config.yaml
n_layer: 25
d_model: 448
n_head: 10
n_kv_head: 10
head_dim: 64
d_mlp: 1792
vocab_size: 8192
activation: "gelu"
norm: "layernorm"
norm_place: "pre"
norm_eps: 1e-06
positions: "alibi"
qk_norm: false
attn_scale: 0.125
bias: "all"
tie_embeddings: true
parallel_block: false
init: "normal"
init_std_qkv: 0.0216
init_std_o: 0.00306
init_std_up: 0.0216
init_std_down: 0.00306
optimizer: "adam_atan2"
lr: 0.000642
beta1: 0.95
beta2: 0.98
weight_decay: 0.33
lr_head: 0.00846
grad_clip: 0.5
warmup_steps: 316
schedule: "wsd"
decay_fraction: 0.827
decay_shape: "linear"
final_lr_fraction: 0.0
batch_tokens: 131072
seq_len: 1024
doc_mask: false
z_loss: 1e-05
train_tokens: 579900000
steps: 4425
dataset: "wikipedia_en"
Each number is 200 + 30 x the weight over its row's rms, rounded and kept within 0 to 999. Layers, rows and columns count from 0. The size before them is the row's rms in percent of the matrix's.

# layer 7 attention key, 640x448, rms 0.0262, rows 0-124, columns 392-447
097,217,210,194,211,210,196,262,210,201,204,113,182,276,142,216,184,182,177,169,196,202,179,200,198,198,165,203,167,265,159,205,201,240,184,182,197,163,162,182,241,156,223,185,195,206,213,172,226,173,176,178,211,155,243,169,231
104,152,182,180,156,174,223,201,178,172,217,194,236,160,192,208,218,263,195,234,178,283,213,236,131,176,190,226,135,173,191,134,223,178,234,187,226,139,203,185,211,234,257,212,204,212,179,220,225,220,204,179,222,212,210,212,224
097,206,161,238,209,200,192,236,198,192,187,195,279,193,203,190,214,224,203,255,203,245,213,191,162,232,180,181,184,200,218,210,211,205,215,279,207,175,204,182,162,244,166,233,229,222,170,169,181,224,262,189,172,177,213,216,152
102,205,174,200,212,223,214,208,133,229,214,259,141,192,227,232,197,196,189,252,178,242,152,175,232,169,219,217,223,187,174,203,219,193,160,173,192,148,215,230,229,210,258,155,216,209,164,232,220,178,184,172,204,232,221,187,138
108,186,157,221,201,198,195,148,241,168,188,236,230,241,206,163,238,253,227,217,230,210,221,255,196,206,243,177,165,186,143,194,190,221,209,228,216,178,197,197,184,238,187,186,228,212,156,183,197,200,224,174,163,199,207,210,237
099,184,229,243,183,163,270,178,186,167,204,238,179,141,269,232,242,199,227,208,236,225,246,174,200,182,199,166,266,175,209,159,175,194,179,187,235,216,204,196,177,277,205,208,171,207,187,215,237,143,166,184,194,280,165,205,208
100,220,209,246,171,179,235,201,197,165,196,208,172,162,206,226,218,211,251,170,161,248,194,183,202,135,208,229,169,193,235,217,219,203,232,123,224,194,180,209,162,217,185,242,185,231,175,222,150,184,217,181,180,232,161,168,188
104,173,143,204,282,223,207,204,195,202,236,199,184,215,184,189,178,207,208,193,201,173,187,165,206,203,166,211,157,237,251,190,168,216,191,202,227,170,238,170,198,178,229,180,147,170,196,227,193,222,171,183,213,237,187,189,212
105,168,181,176,204,180,158,184,194,256,171,250,230,186,223,182,180,250,171,228,178,201,245,211,201,189,235,211,108,183,231,135,214,205,203,232,200,116,223,163,208,230,236,164,204,187,247,211,206,222,186,183,220,237,210,219,209
098,180,221,234,140,180,197,219,180,227,179,231,219,195,215,206,238,259,183,216,154,200,171,194,218,141,249,198,180,206,167,175,246,145,187,169,250,205,178,234,171,182,227,219,172,263,211,224,203,152,242,204,227,235,197,179,163
107,227,209,226,235,247,174,137,223,264,190,208,163,217,202,222,177,193,181,200,198,202,214,213,182,132,191,223,152,239,207,146,231,226,187,194,148,191,212,178,198,173,222,176,237,212,239,142,246,213,169,202,229,211,168,159,182
099,209,187,192,237,240,178,150,185,240,233,211,165,255,213,214,142,205,195,223,179,210,170,213,236,197,203,279,181,273,171,204,213,244,179,194,201,168,206,132,217,175,187,175,178,205,229,232,200,250,200,234,179,150,219,172,240
090,185,221,195,168,223,205,238,188,168,268,142,108,219,198,190,208,154,190,150,211,194,197,176,227,155,164,243,250,231,191,236,219,248,203,156,178,246,179,152,222,214,170,192,182,174,214,200,169,190,179,215,212,183,170,200,178
107,184,212,194,189,198,217,189,212,159,220,154,176,274,157,188,244,229,192,135,166,199,233,230,159,193,227,206,155,184,211,206,199,186,188,138,226,196,197,229,173,227,187,190,202,190,184,222,139,247,188,204,243,149,143,170,167
099,178,240,209,195,196,147,194,144,167,241,215,216,220,138,186,196,234,242,206,193,181,200,195,220,187,222,184,209,168,169,186,225,216,242,191,193,264,211,199,231,118,208,206,227,217,160,184,230,211,195,249,191,226,201,184,180
105,185,199,225,239,215,137,215,154,188,159,206,249,155,154,252,175,206,178,190,218,150,191,145,194,266,196,166,194,208,219,170,204,188,226,204,187,204,205,198,229,204,172,208,216,190,187,199,251,180,194,176,227,264,100,194,211
105,178,201,185,166,163,222,172,219,186,187,211,172,155,201,181,182,186,181,167,199,243,202,222,194,140,198,191,177,202,208,166,222,165,218,202,183,219,213,184,193,244,180,204,221,208,217,186,218,205,187,208,149,217,251,181,249
096,190,146,170,223,215,238,133,246,213,196,174,241,207,190,170,242,222,183,209,189,211,201,145,219,202,265,212,196,128,192,222,159,174,167,254,207,191,176,233,189,204,183,217,198,192,162,200,182,253,232,200,208,175,129,214,145
096,243,168,204,161,222,223,237,211,185,194,210,192,194,170,225,150,196,218,182,251,235,207,195,200,199,218,235,199,210,251,187,236,196,196,105,178,230,192,258,231,267,198,210,145,254,201,185,208,141,219,170,200,210,174,245,212
097,220,220,172,154,190,222,203,211,168,161,217,219,277,192,176,216,204,159,206,186,173,221,206,172,198,227,181,187,157,222,204,198,124,168,178,179,209,183,239,201,199,203,291,174,212,246,177,172,184,206,248,234,205,168,239,211
099,253,145,211,238,256,165,189,223,219,166,189,203,215,262,177,221,255,211,211,219,224,172,222,141,229,203,165,243,211,192,210,186,185,172,195,205,147,203,230,200,195,233,160,187,200,144,223,256,229,192,185,208,184,195,192,182
105,160,160,217,129,167,237,214,188,167,160,188,220,183,231,207,204,290,225,200,215,218,258,181,212,188,216,165,207,170,225,150,241,225,161,173,179,144,188,228,188,213,160,216,226,206,200,232,217,162,212,172,189,242,181,168,174
102,211,181,227,200,174,229,172,158,219,217,163,219,226,235,163,169,252,181,188,182,142,220,225,173,198,258,186,149,234,203,171,160,199,217,231,173,151,195,186,183,201,190,218,221,208,211,165,151,241,220,201,211,159,213,254,173
104,190,155,201,243,202,187,154,180,228,196,245,265,206,196,216,140,214,179,245,185,169,275,195,214,216,227,150,136,176,209,169,224,205,173,219,197,130,233,218,220,197,187,174,197,260,211,213,207,233,230,179,209,254,200,222,170
104,211,225,184,204,163,208,219,205,191,233,178,216,174,220,237,271,221,210,224,176,214,171,161,243,170,170,189,219,168,179,217,212,246,205,200,197,198,219,190,219,246,179,195,228,151,174,207,183,200,192,216,199,194,191,170,173
101,205,223,196,246,191,246,246,219,156,228,141,198,239,194,191,208,187,200,151,173,193,178,229,203,212,213,187,165,220,181,221,170,230,208,209,198,179,222,187,260,176,179,186,256,154,204,182,127,251,163,228,172,174,160,198,204
103,154,129,200,249,184,207,188,197,166,194,226,188,118,210,211,158,198,230,219,235,203,224,170,255,187,210,185,114,163,254,232,181,211,242,201,166,232,216,194,188,209,162,143,201,195,208,238,202,222,189,213,183,257,263,177,187
100,217,187,214,238,220,171,178,239,220,227,193,195,187,191,140,219,191,212,230,136,146,227,194,192,183,222,188,147,216,197,224,223,255,225,204,227,189,207,203,237,179,207,205,222,187,273,154,151,240,223,226,218,150,190,215,170
101,210,165,189,201,196,209,163,164,246,159,236,176,183,266,227,166,223,197,178,233,196,249,216,200,245,208,208,189,180,181,146,172,180,250,183,214,170,154,200,157,227,212,275,183,177,207,202,253,208,227,225,190,251,230,215,250
096,215,224,216,227,192,199,221,250,164,204,193,173,186,215,169,218,199,237,202,139,191,184,283,237,158,209,157,170,187,202,242,180,242,210,189,204,270,176,202,228,182,156,209,211,211,185,181,176,171,179,203,181,194,179,178,247
098,157,190,218,178,206,278,149,221,200,240,121,179,182,253,212,226,257,179,174,210,164,204,252,228,221,166,181,185,234,187,160,179,185,202,263,180,170,219,184,208,270,171,207,236,168,227,208,215,202,120,171,158,199,217,226,195
101,173,195,184,247,205,172,197,232,201,231,122,190,208,170,248,246,195,209,161,185,192,228,196,253,204,184,211,157,151,151,183,182,224,178,196,209,131,196,138,218,199,170,215,220,193,251,229,171,234,185,182,227,120,240,207,154
105,188,174,194,158,151,190,210,204,211,199,137,181,184,231,212,204,206,181,172,218,223,190,185,171,155,167,226,190,143,215,197,211,200,202,225,222,172,169,191,226,215,188,252,192,196,255,194,213,168,232,224,188,111,221,197,178
098,223,191,183,239,204,190,214,232,222,233,236,171,228,207,234,182,210,222,191,197,201,184,198,224,188,170,205,246,221,193,218,193,226,169,187,201,189,183,218,204,142,190,167,172,202,188,171,192,219,221,224,173,167,194,207,202
097,236,166,236,223,214,165,178,200,232,178,212,222,230,209,159,194,120,246,220,249,219,192,195,203,226,216,203,264,181,209,166,200,189,202,166,202,229,187,185,176,232,236,212,163,269,197,214,235,169,230,205,202,226,243,204,176
100,220,216,156,212,270,204,201,208,237,147,245,238,191,216,214,193,183,195,246,172,245,212,167,260,233,179,177,143,184,247,235,184,190,168,285,264,191,240,205,218,143,244,192,169,218,165,262,209,185,247,212,209,281,191,133,207
093,240,233,209,227,211,218,217,235,196,229,221,148,212,177,159,173,156,202,226,215,167,146,214,221,236,204,182,223,193,266,229,159,241,234,153,218,276,179,157,180,171,144,173,221,172,182,184,193,210,143,188,174,219,168,203,184
106,180,254,226,178,229,193,216,189,227,174,202,207,223,183,156,192,186,168,208,208,186,215,176,215,188,160,246,155,201,231,246,239,188,169,196,179,187,178,226,212,148,194,158,187,213,269,201,173,166,192,195,228,228,176,215,239
098,167,177,157,176,191,223,235,207,145,205,231,240,220,180,254,242,178,198,246,249,225,205,156,181,202,239,191,171,149,222,195,223,188,197,210,197,217,171,230,188,223,162,189,203,225,189,131,189,186,227,184,219,223,154,184,157
103,164,216,193,150,190,225,187,221,197,143,168,207,181,197,176,233,201,213,265,182,216,225,229,160,225,229,182,175,183,215,166,177,156,180,207,217,203,219,248,187,243,221,267,193,254,192,195,171,185,186,218,201,241,146,172,189
101,224,264,222,229,204,170,217,231,182,235,153,163,251,171,168,290,161,178,132,194,196,158,198,166,199,171,229,199,210,173,235,170,220,204,178,202,200,170,224,257,187,221,183,183,221,220,161,171,225,175,217,229,124,210,172,194
100,187,225,188,197,204,217,158,250,235,160,202,190,184,219,176,197,217,155,203,212,207,166,249,173,218,224,243,161,184,241,171,186,176,168,223,165,199,174,261,217,184,179,213,224,197,200,126,166,220,166,234,185,267,155,234,215
109,202,191,196,195,198,220,234,255,157,231,231,245,208,212,165,274,165,240,203,216,240,150,177,210,172,226,208,231,133,161,253,202,213,212,201,232,246,206,245,197,203,230,149,172,182,177,225,162,193,253,207,243,171,156,152,180
098,200,165,191,186,147,222,221,196,229,161,202,233,177,237,237,168,264,148,254,212,189,204,205,233,207,163,197,180,225,240,225,225,214,162,192,158,153,202,186,158,200,157,157,216,186,254,231,229,228,236,195,175,189,166,187,182
099,160,204,208,236,208,201,191,229,162,280,185,189,224,174,231,175,141,218,218,178,170,227,164,193,192,177,193,279,291,207,223,202,205,190,221,216,172,208,177,226,204,227,237,181,193,212,160,203,170,150,194,176,179,195,236,223
105,208,171,232,213,181,193,203,224,169,231,189,215,249,183,224,231,201,225,207,192,183,225,171,204,199,177,146,181,237,201,252,205,224,200,198,158,215,226,128,195,193,148,191,236,213,209,208,141,145,212,184,138,204,142,197,208
104,223,259,187,158,181,223,221,166,185,198,184,237,181,187,206,219,234,184,156,209,202,244,182,179,177,214,158,158,181,214,181,249,240,145,176,163,243,237,181,209,211,167,177,178,221,232,202,223,183,178,204,222,231,171,190,253
104,233,235,156,198,184,250,262,209,210,196,181,217,195,148,229,222,181,157,210,187,206,186,258,158,201,207,218,130,191,239,237,207,197,203,201,235,250,223,202,225,198,180,188,182,225,209,165,155,201,204,208,233,176,196,202,211
098,184,207,182,168,181,236,215,224,226,175,192,254,183,172,179,237,264,218,194,155,182,163,248,197,162,219,193,164,192,208,190,199,230,150,216,198,151,213,205,218,189,195,161,240,200,184,187,194,202,222,211,148,182,182,253,166
102,169,178,248,225,241,245,219,168,222,168,229,257,170,270,200,203,270,183,248,218,240,172,169,203,191,197,191,194,171,177,165,225,178,193,190,233,98,210,175,199,210,261,171,189,177,205,239,199,136,216,232,229,225,227,183,133
097,235,137,170,202,215,149,210,199,195,252,205,205,193,182,216,195,168,223,250,244,210,223,145,218,176,262,233,301,192,186,179,212,173,146,196,180,204,196,228,183,170,179,177,190,209,193,179,150,221,209,169,189,209,178,256,171
097,207,196,179,200,196,219,231,184,159,182,210,153,215,219,240,222,254,261,192,244,207,242,192,224,243,215,196,233,198,228,220,245,172,199,206,209,162,169,174,191,277,169,211,189,189,200,214,223,179,206,205,160,220,161,186,213
094,167,181,188,160,201,232,211,228,210,170,233,265,177,265,188,202,218,174,240,211,228,244,191,191,176,274,193,159,139,235,175,229,116,178,220,187,169,229,236,194,215,158,215,187,251,173,214,199,236,214,171,197,257,214,202,235
106,245,228,195,178,166,143,164,196,241,237,177,210,238,193,185,233,179,213,183,165,197,215,130,201,174,236,206,229,186,200,232,233,238,167,185,184,206,162,200,241,226,187,213,229,199,256,223,151,171,200,255,218,213,157,153,164
104,228,182,212,203,172,147,210,169,197,201,242,234,185,196,202,176,211,199,216,203,169,242,139,229,233,171,227,219,235,188,193,217,198,176,179,199,232,227,137,167,199,187,209,179,178,187,178,178,180,185,192,192,230,254,273,240
108,145,204,186,218,280,206,221,175,194,242,232,189,209,238,248,240,216,193,200,183,225,199,155,168,199,164,168,211,211,183,198,236,186,222,225,220,110,187,202,185,130,247,165,242,239,246,215,181,146,234,221,200,196,231,149,185
098,192,188,169,150,185,140,172,231,219,208,210,253,226,182,196,248,182,204,166,217,201,140,184,164,203,255,184,146,176,188,192,217,220,184,169,166,234,213,195,200,148,229,223,224,227,220,169,203,237,181,181,214,183,221,186,189
105,174,168,270,156,208,251,213,165,99,209,236,176,164,184,218,182,209,227,221,230,138,211,214,185,203,240,187,210,194,254,231,196,208,246,170,185,230,189,211,180,216,179,228,218,222,157,230,196,179,207,189,175,248,164,205,207
108,176,190,184,173,158,193,276,175,143,181,209,223,216,175,205,238,125,168,261,229,241,167,195,167,183,185,207,227,242,228,268,201,179,173,223,180,251,195,220,171,234,211,177,160,206,123,179,201,172,231,153,199,182,134,206,252
101,239,220,206,197,235,210,199,210,180,244,136,179,237,173,240,226,167,261,148,160,162,219,236,193,206,139,170,213,230,230,223,198,222,222,220,219,271,180,172,208,189,183,200,222,165,188,187,212,189,173,227,178,113,182,218,198
105,166,239,134,185,184,182,152,187,160,265,229,198,200,250,247,222,179,217,216,193,182,199,161,156,188,206,162,261,213,195,174,207,198,177,255,232,159,190,225,214,256,241,218,195,187,178,206,179,209,176,201,188,204,203,166,217
109,236,199,215,178,213,205,217,210,144,171,184,205,218,217,169,242,216,258,216,200,245,190,219,216,226,221,198,188,199,236,226,195,206,228,165,240,242,212,204,217,249,229,173,182,218,119,224,209,175,216,193,229,247,191,183,225
112,234,170,173,186,232,188,161,230,232,129,194,178,129,253,179,169,211,193,220,177,235,185,237,214,203,177,225,244,226,222,192,203,186,196,232,176,200,195,233,173,215,148,197,198,218,183,186,248,223,199,200,166,176,174,251,238
104,179,187,222,215,229,191,277,209,179,160,150,167,239,170,193,231,200,187,171,184,222,217,225,166,188,200,213,168,182,236,188,184,204,219,194,177,199,176,193,161,176,157,184,243,210,190,175,186,188,199,217,238,204,129,230,233
108,175,183,212,215,200,233,223,232,252,235,214,157,260,183,225,169,165,195,203,194,201,165,216,244,181,194,217,262,219,170,205,220,217,208,205,196,226,171,216,224,146,137,164,161,131,147,189,198,147,202,220,218,131,218,245,164
112,147,202,272,200,203,190,150,147,227,174,157,209,147,228,192,196,207,151,203,216,187,255,178,159,269,185,165,244,238,227,146,209,200,213,180,219,191,244,200,175,285,193,236,183,241,212,210,165,203,223,234,199,266,183,186,238
108,218,208,199,198,159,213,202,289,207,182,219,130,153,193,227,195,185,227,207,163,241,213,162,163,220,234,300,193,210,200,263,217,180,213,246,236,159,189,146,203,235,199,176,133,160,191,219,204,151,182,189,205,194,169,182,174
100,213,153,201,123,205,168,279,218,166,223,220,189,154,163,159,183,175,184,166,183,241,210,210,174,205,200,198,241,157,167,181,241,189,204,197,141,168,208,195,249,164,235,206,222,198,186,172,192,229,175,199,229,166,181,251,220
095,177,201,139,173,163,201,210,160,179,221,218,229,147,258,232,194,188,154,226,204,187,229,230,169,226,178,149,201,203,197,175,231,173,203,184,250,156,153,195,171,278,234,212,209,257,206,207,157,188,184,226,185,218,179,205,214
101,252,206,230,171,206,240,218,215,187,139,200,163,209,211,222,229,188,219,188,252,149,258,254,212,271,226,219,191,206,202,218,179,209,209,165,162,262,240,164,130,191,185,170,207,212,242,129,193,207,248,198,206,239,214,225,166
104,167,168,173,168,152,215,269,188,159,190,233,208,162,207,240,251,175,231,189,263,212,214,225,172,142,258,196,203,208,173,226,198,210,214,186,183,180,182,240,183,243,240,176,181,218,191,222,231,141,198,188,158,158,183,198,193
106,199,146,176,212,139,169,156,225,190,211,205,236,188,161,266,228,188,227,191,237,192,185,170,215,200,190,210,189,215,179,175,186,160,201,157,231,204,162,224,225,243,139,187,243,166,250,267,243,188,212,169,168,182,172,151,152
100,241,218,189,209,182,218,206,239,158,207,165,142,207,198,192,217,210,180,204,190,240,239,205,211,216,226,270,179,166,185,258,191,208,199,214,234,184,191,144,235,220,134,253,214,184,150,136,153,242,179,226,248,223,246,243,193
115,217,188,155,228,207,242,252,220,148,218,200,158,245,153,181,233,216,216,180,166,202,164,225,225,167,230,203,178,142,188,237,195,198,238,238,208,225,200,161,249,127,196,176,207,188,170,180,200,213,189,172,217,121,228,256,210
099,201,237,208,200,259,282,174,215,218,201,168,164,271,166,215,212,210,208,171,168,178,212,187,253,202,208,212,237,231,204,247,181,234,212,208,255,241,179,193,193,183,125,165,177,169,175,187,197,205,221,179,193,206,232,240,203
105,179,195,258,223,207,249,176,208,197,160,142,209,176,240,173,182,186,187,218,225,177,213,178,189,161,174,206,185,220,193,163,208,208,186,211,155,207,271,200,206,264,280,205,193,202,260,248,194,190,232,200,188,223,214,153,194
101,237,196,171,241,200,238,229,239,176,225,199,162,254,197,211,193,229,207,189,145,201,189,220,218,190,196,210,171,156,192,241,190,216,240,279,198,201,151,210,199,113,220,186,157,182,154,169,165,242,218,221,194,145,213,249,206
106,174,196,275,195,194,204,173,188,221,204,159,304,160,207,193,205,214,159,212,250,179,202,170,236,223,218,176,208,228,179,211,193,199,174,175,175,182,218,233,194,213,197,199,167,195,233,148,177,253,243,259,183,200,179,252,179
105,180,211,195,160,223,199,185,205,157,174,194,206,172,230,138,195,227,199,200,258,204,218,182,252,210,176,170,237,200,199,160,185,208,224,153,195,170,257,229,193,254,228,209,148,220,255,169,200,225,184,180,182,239,195,214,223
100,217,197,135,240,201,163,159,244,191,166,193,222,230,176,205,206,228,158,162,254,200,207,215,195,115,192,191,260,219,222,168,211,212,176,183,139,247,171,264,211,267,198,169,242,190,263,207,235,178,172,152,183,210,202,180,233
103,206,133,230,175,175,238,212,162,177,206,209,206,232,209,195,210,202,248,163,180,200,230,249,222,157,239,166,224,182,179,180,192,217,198,252,213,176,204,181,205,161,229,206,226,185,167,241,198,225,223,211,227,182,229,227,206
104,260,195,237,194,199,189,137,241,230,240,191,217,213,195,224,185,207,174,280,239,167,164,190,177,241,194,220,207,207,182,170,206,175,217,156,200,177,213,198,157,244,221,230,217,236,199,206,202,200,161,263,174,222,196,186,215
102,238,222,223,205,165,218,160,165,209,207,206,217,203,233,219,216,261,166,228,213,234,239,170,156,281,184,191,157,135,198,126,194,225,166,179,211,141,228,161,126,229,279,187,172,265,203,221,191,204,233,192,229,245,221,166,211
106,203,243,208,185,190,153,201,230,178,133,167,182,146,270,198,227,176,241,201,251,152,254,158,211,186,181,164,223,201,212,166,185,203,202,189,200,260,193,244,208,278,174,217,210,238,279,219,204,218,209,220,220,218,178,180,157
099,232,180,207,190,199,162,186,232,208,202,198,185,149,183,170,242,159,180,158,175,182,217,201,232,205,223,238,204,248,205,238,183,163,213,125,209,184,206,235,270,187,192,179,207,169,183,141,221,165,142,200,200,231,203,194,210
094,224,168,172,245,224,159,246,230,176,238,207,171,239,201,198,254,212,249,135,184,233,184,206,203,156,180,224,238,208,225,276,166,211,242,203,249,196,166,204,210,109,139,199,246,150,173,192,196,269,217,201,204,162,191,206,139
099,164,137,243,160,186,181,156,219,198,233,263,206,155,183,143,199,247,187,227,222,255,226,183,148,272,153,178,231,132,164,177,192,188,189,235,226,196,234,186,133,221,222,246,185,298,219,197,233,149,155,197,226,201,185,221,214
103,186,189,233,201,206,178,184,180,226,200,178,243,203,222,219,202,161,203,214,218,151,160,181,167,196,156,178,241,183,212,124,243,209,175,213,144,240,215,202,236,199,252,224,189,204,233,256,233,174,250,158,158,255,186,129,239
101,145,181,239,223,234,181,180,190,223,200,204,227,123,154,151,189,211,199,174,246,195,240,217,239,268,215,216,156,166,169,220,152,196,197,185,202,162,205,183,196,238,213,199,154,237,175,176,159,199,187,186,203,279,180,238,249
103,186,216,239,224,160,204,201,232,218,188,224,168,177,165,213,169,209,194,219,204,241,196,200,221,182,185,242,201,234,178,252,150,178,174,155,213,204,212,148,198,204,147,195,218,241,189,188,232,194,186,177,226,212,224,210,215
112,168,182,194,192,225,144,125,186,205,182,177,233,149,249,189,231,209,164,198,233,146,262,208,153,192,210,165,207,195,257,168,222,188,199,221,224,198,230,220,182,298,196,225,193,229,211,220,204,198,200,183,167,269,171,151,191
102,271,184,180,199,221,223,216,210,209,221,159,152,272,184,213,189,234,184,147,148,210,163,196,196,175,198,184,215,169,168,204,190,203,177,217,238,189,160,154,210,185,178,160,184,210,203,134,188,182,203,209,239,163,190,207,201
101,146,194,215,196,203,159,160,187,218,199,206,195,112,192,210,190,151,183,231,197,168,194,213,209,177,157,169,190,201,221,151,217,153,239,199,215,172,195,234,198,303,212,219,210,222,226,244,239,207,199,183,163,275,162,154,254
102,109,210,190,252,136,235,166,150,221,186,191,165,169,260,228,195,184,179,204,224,182,189,201,242,255,203,225,224,225,170,178,188,204,159,227,291,195,202,196,125,180,199,188,147,259,252,187,150,164,193,200,224,190,227,214,199
100,242,209,156,226,197,211,266,218,153,244,233,173,296,174,204,240,218,241,219,235,217,170,200,172,170,214,178,154,225,219,244,143,209,233,183,210,174,139,175,190,153,148,209,241,200,193,204,179,229,160,172,201,175,186,227,206
109,191,132,188,172,149,157,258,196,171,190,200,189,179,178,167,209,212,204,162,182,162,230,221,165,179,191,212,201,193,226,207,214,229,175,174,179,229,209,187,184,241,211,219,273,170,181,187,213,182,243,172,203,248,223,165,211
103,217,230,236,215,222,216,173,226,163,123,174,170,188,199,220,218,199,188,164,246,224,232,192,242,161,151,239,182,218,143,153,184,200,237,237,165,180,216,182,181,195,177,156,163,156,154,194,210,170,184,189,240,151,142,147,173
107,235,169,235,204,192,227,277,221,233,214,271,159,229,176,178,188,193,195,217,175,226,131,217,156,217,194,203,242,221,203,192,205,236,193,191,168,205,190,207,224,152,190,169,161,206,208,237,193,144,208,174,207,179,229,214,163
103,196,265,219,182,163,233,171,164,231,198,206,237,170,210,217,201,195,168,250,194,189,122,217,192,239,206,173,183,240,184,163,206,216,132,203,141,208,176,185,203,213,236,210,150,266,207,190,205,126,199,221,199,212,261,223,157
103,168,193,174,189,165,219,200,170,197,183,202,233,202,286,233,215,204,224,209,235,185,198,187,204,247,245,147,258,234,164,233,230,179,222,198,231,197,223,205,162,195,206,172,138,185,158,173,177,216,224,184,220,191,245,203,223
108,142,223,169,260,212,215,182,175,197,184,144,183,202,177,160,205,204,165,143,171,199,193,177,271,165,222,184,199,201,235,187,181,215,163,173,185,224,174,204,199,203,176,209,176,225,244,151,204,214,151,224,186,202,231,186,232
102,200,247,230,223,218,203,168,166,198,202,175,189,193,161,163,182,198,214,157,226,166,107,211,200,174,185,197,228,212,186,209,192,180,180,190,229,200,227,176,231,239,122,223,215,177,162,170,216,233,205,210,181,193,216,200,167
099,208,177,204,271,165,212,191,165,261,146,232,220,241,172,221,192,183,192,219,155,223,174,224,214,229,196,215,216,218,185,226,187,212,222,190,187,228,201,197,152,236,108,159,209,242,192,214,248,172,208,155,143,231,234,229,159
100,217,148,228,220,190,142,241,179,190,192,180,204,108,197,204,201,183,186,227,203,200,155,200,130,172,180,201,179,201,218,177,215,184,183,218,168,153,206,190,254,215,203,236,170,207,227,264,210,121,236,200,194,198,191,120,220
108,169,200,243,203,190,226,202,220,221,175,192,206,205,210,179,177,196,140,163,199,198,212,203,227,149,180,233,222,236,194,179,252,208,118,167,133,241,233,194,255,200,188,167,176,168,236,158,197,187,189,245,201,224,212,181,210
102,202,188,186,188,221,242,220,233,171,183,233,243,221,131,206,232,183,176,217,179,204,214,212,164,192,267,187,157,191,185,200,187,157,228,204,195,180,208,191,205,221,186,224,222,248,177,198,213,187,239,162,226,208,187,240,184
101,186,224,183,209,168,199,156,187,169,197,181,233,184,163,223,246,204,211,195,217,154,256,167,197,212,209,245,191,222,176,212,188,197,246,216,142,187,216,236,201,241,167,205,262,157,201,216,168,227,191,189,153,193,161,205,192
102,208,135,218,257,206,191,243,250,195,234,231,194,207,165,216,238,200,197,197,188,246,138,193,157,163,181,276,190,188,161,223,215,201,242,234,197,198,197,155,231,150,208,200,173,177,199,214,212,183,214,198,227,160,197,188,177
099,204,199,243,208,160,160,127,185,207,191,178,216,122,256,217,141,185,196,189,258,184,219,233,197,172,173,187,188,238,171,151,198,187,205,172,178,187,232,223,168,276,210,229,215,272,206,228,207,175,213,201,181,194,189,96,209
102,215,227,240,177,197,178,217,226,152,233,213,184,150,201,208,188,174,237,221,224,178,240,217,176,153,185,174,201,225,250,205,146,210,250,180,191,251,240,221,223,201,184,259,256,184,179,204,226,198,260,169,190,231,207,167,218
107,200,124,213,224,224,192,227,265,163,178,214,178,206,195,167,204,191,214,236,213,181,187,174,186,234,225,236,177,213,196,241,148,176,214,222,164,203,217,193,207,241,204,184,182,189,165,162,179,223,239,192,214,233,164,267,185
107,252,215,115,188,183,233,266,187,183,204,229,188,245,164,231,179,201,201,193,146,213,118,239,209,163,216,146,206,194,233,285,214,202,220,213,204,229,123,199,210,136,185,176,264,200,173,149,225,192,204,193,220,173,218,179,213
104,240,212,193,239,180,231,163,200,228,221,258,205,253,199,173,209,195,174,144,154,205,186,211,216,217,205,239,241,261,174,240,175,179,150,207,220,245,168,202,187,166,118,210,215,170,153,157,209,234,167,215,184,169,204,263,175
107,180,147,198,224,242,227,199,188,220,224,164,165,219,208,198,195,213,204,147,253,223,189,175,223,195,171,167,165,148,152,152,197,231,196,223,269,232,160,152,181,199,242,208,149,271,175,205,243,193,226,193,210,187,251,176,213
101,251,193,275,212,189,231,176,206,231,194,206,255,197,199,218,210,169,199,242,178,205,148,205,202,215,180,267,177,196,165,228,202,172,181,200,157,177,184,192,218,148,213,203,187,152,177,199,147,162,209,216,184,174,237,243,168
099,180,137,208,217,183,208,226,166,223,220,205,111,251,220,201,176,173,202,205,192,161,259,187,231,243,235,219,201,198,244,202,195,212,202,190,199,210,207,186,182,220,198,236,231,242,204,207,148,252,187,201,215,232,143,235,192
102,151,180,220,202,200,212,216,199,209,231,167,185,225,191,156,151,189,191,139,193,212,219,221,211,166,187,180,209,182,209,220,196,220,203,220,182,194,198,214,230,186,212,158,189,155,266,184,188,187,186,180,269,172,199,147,225
104,203,179,170,229,194,200,211,212,213,202,205,183,185,202,175,187,206,228,220,227,254,207,189,187,186,271,231,181,199,192,178,177,179,232,168,210,117,205,232,236,223,247,191,196,188,196,213,159,211,211,215,226,176,172,205,158
106,201,187,161,227,198,241,197,205,172,189,157,201,220,187,254,202,200,183,166,197,238,168,161,128,165,229,232,202,221,191,241,157,192,204,162,220,134,220,180,198,231,188,228,233,244,176,206,230,209,189,186,200,175,178,219,213
106,230,248,182,197,236,226,156,191,209,214,188,188,216,182,202,196,215,193,179,133,218,160,259,209,202,163,231,199,229,193,213,185,204,194,188,222,227,157,164,203,123,134,194,201,140,214,174,168,196,203,222,216,174,243,247,178
105,224,175,244,171,167,165,175,240,228,207,212,204,147,205,186,174,222,163,217,195,189,181,185,167,211,202,230,213,257,187,173,244,165,165,152,194,213,203,224,253,268,191,174,187,108,172,173,202,146,159,283,164,230,136,141,189
103,255,194,209,164,240,193,203,248,249,205,195,181,223,212,177,118,193,173,194,203,181,169,213,202,68,153,207,247,176,209,206,234,208,183,217,195,258,205,230,271,190,170,189,262,160,220,202,188,178,170,247,202,198,219,168,201
099,146,196,182,201,200,211,201,190,198,239,205,186,252,198,197,213,204,154,82,172,202,181,241,263,182,205,212,226,213,158,234,172,214,194,225,222,260,231,181,232,133,156,163,201,143,155,143,155,220,215,191,191,181,186,249,157
104,191,169,243,237,204,190,213,212,185,227,306,159,221,182,160,180,239,224,198,211,246,200,215,199,211,172,175,188,206,126,148,162,208,202,235,164,254,187,215,192,144,206,143,194,289,200,204,236,168,158,156,243,179,265,251,237
101,182,216,173,212,227,181,162,181,184,246,163,237,170,155,209,233,199,188,198,158,220,216,203,227,230,220,172,146,202,201,173,212,203,159,174,168,229,185,180,198,229,173,217,217,247,217,162,175,195,155,207,158,232,253,206,244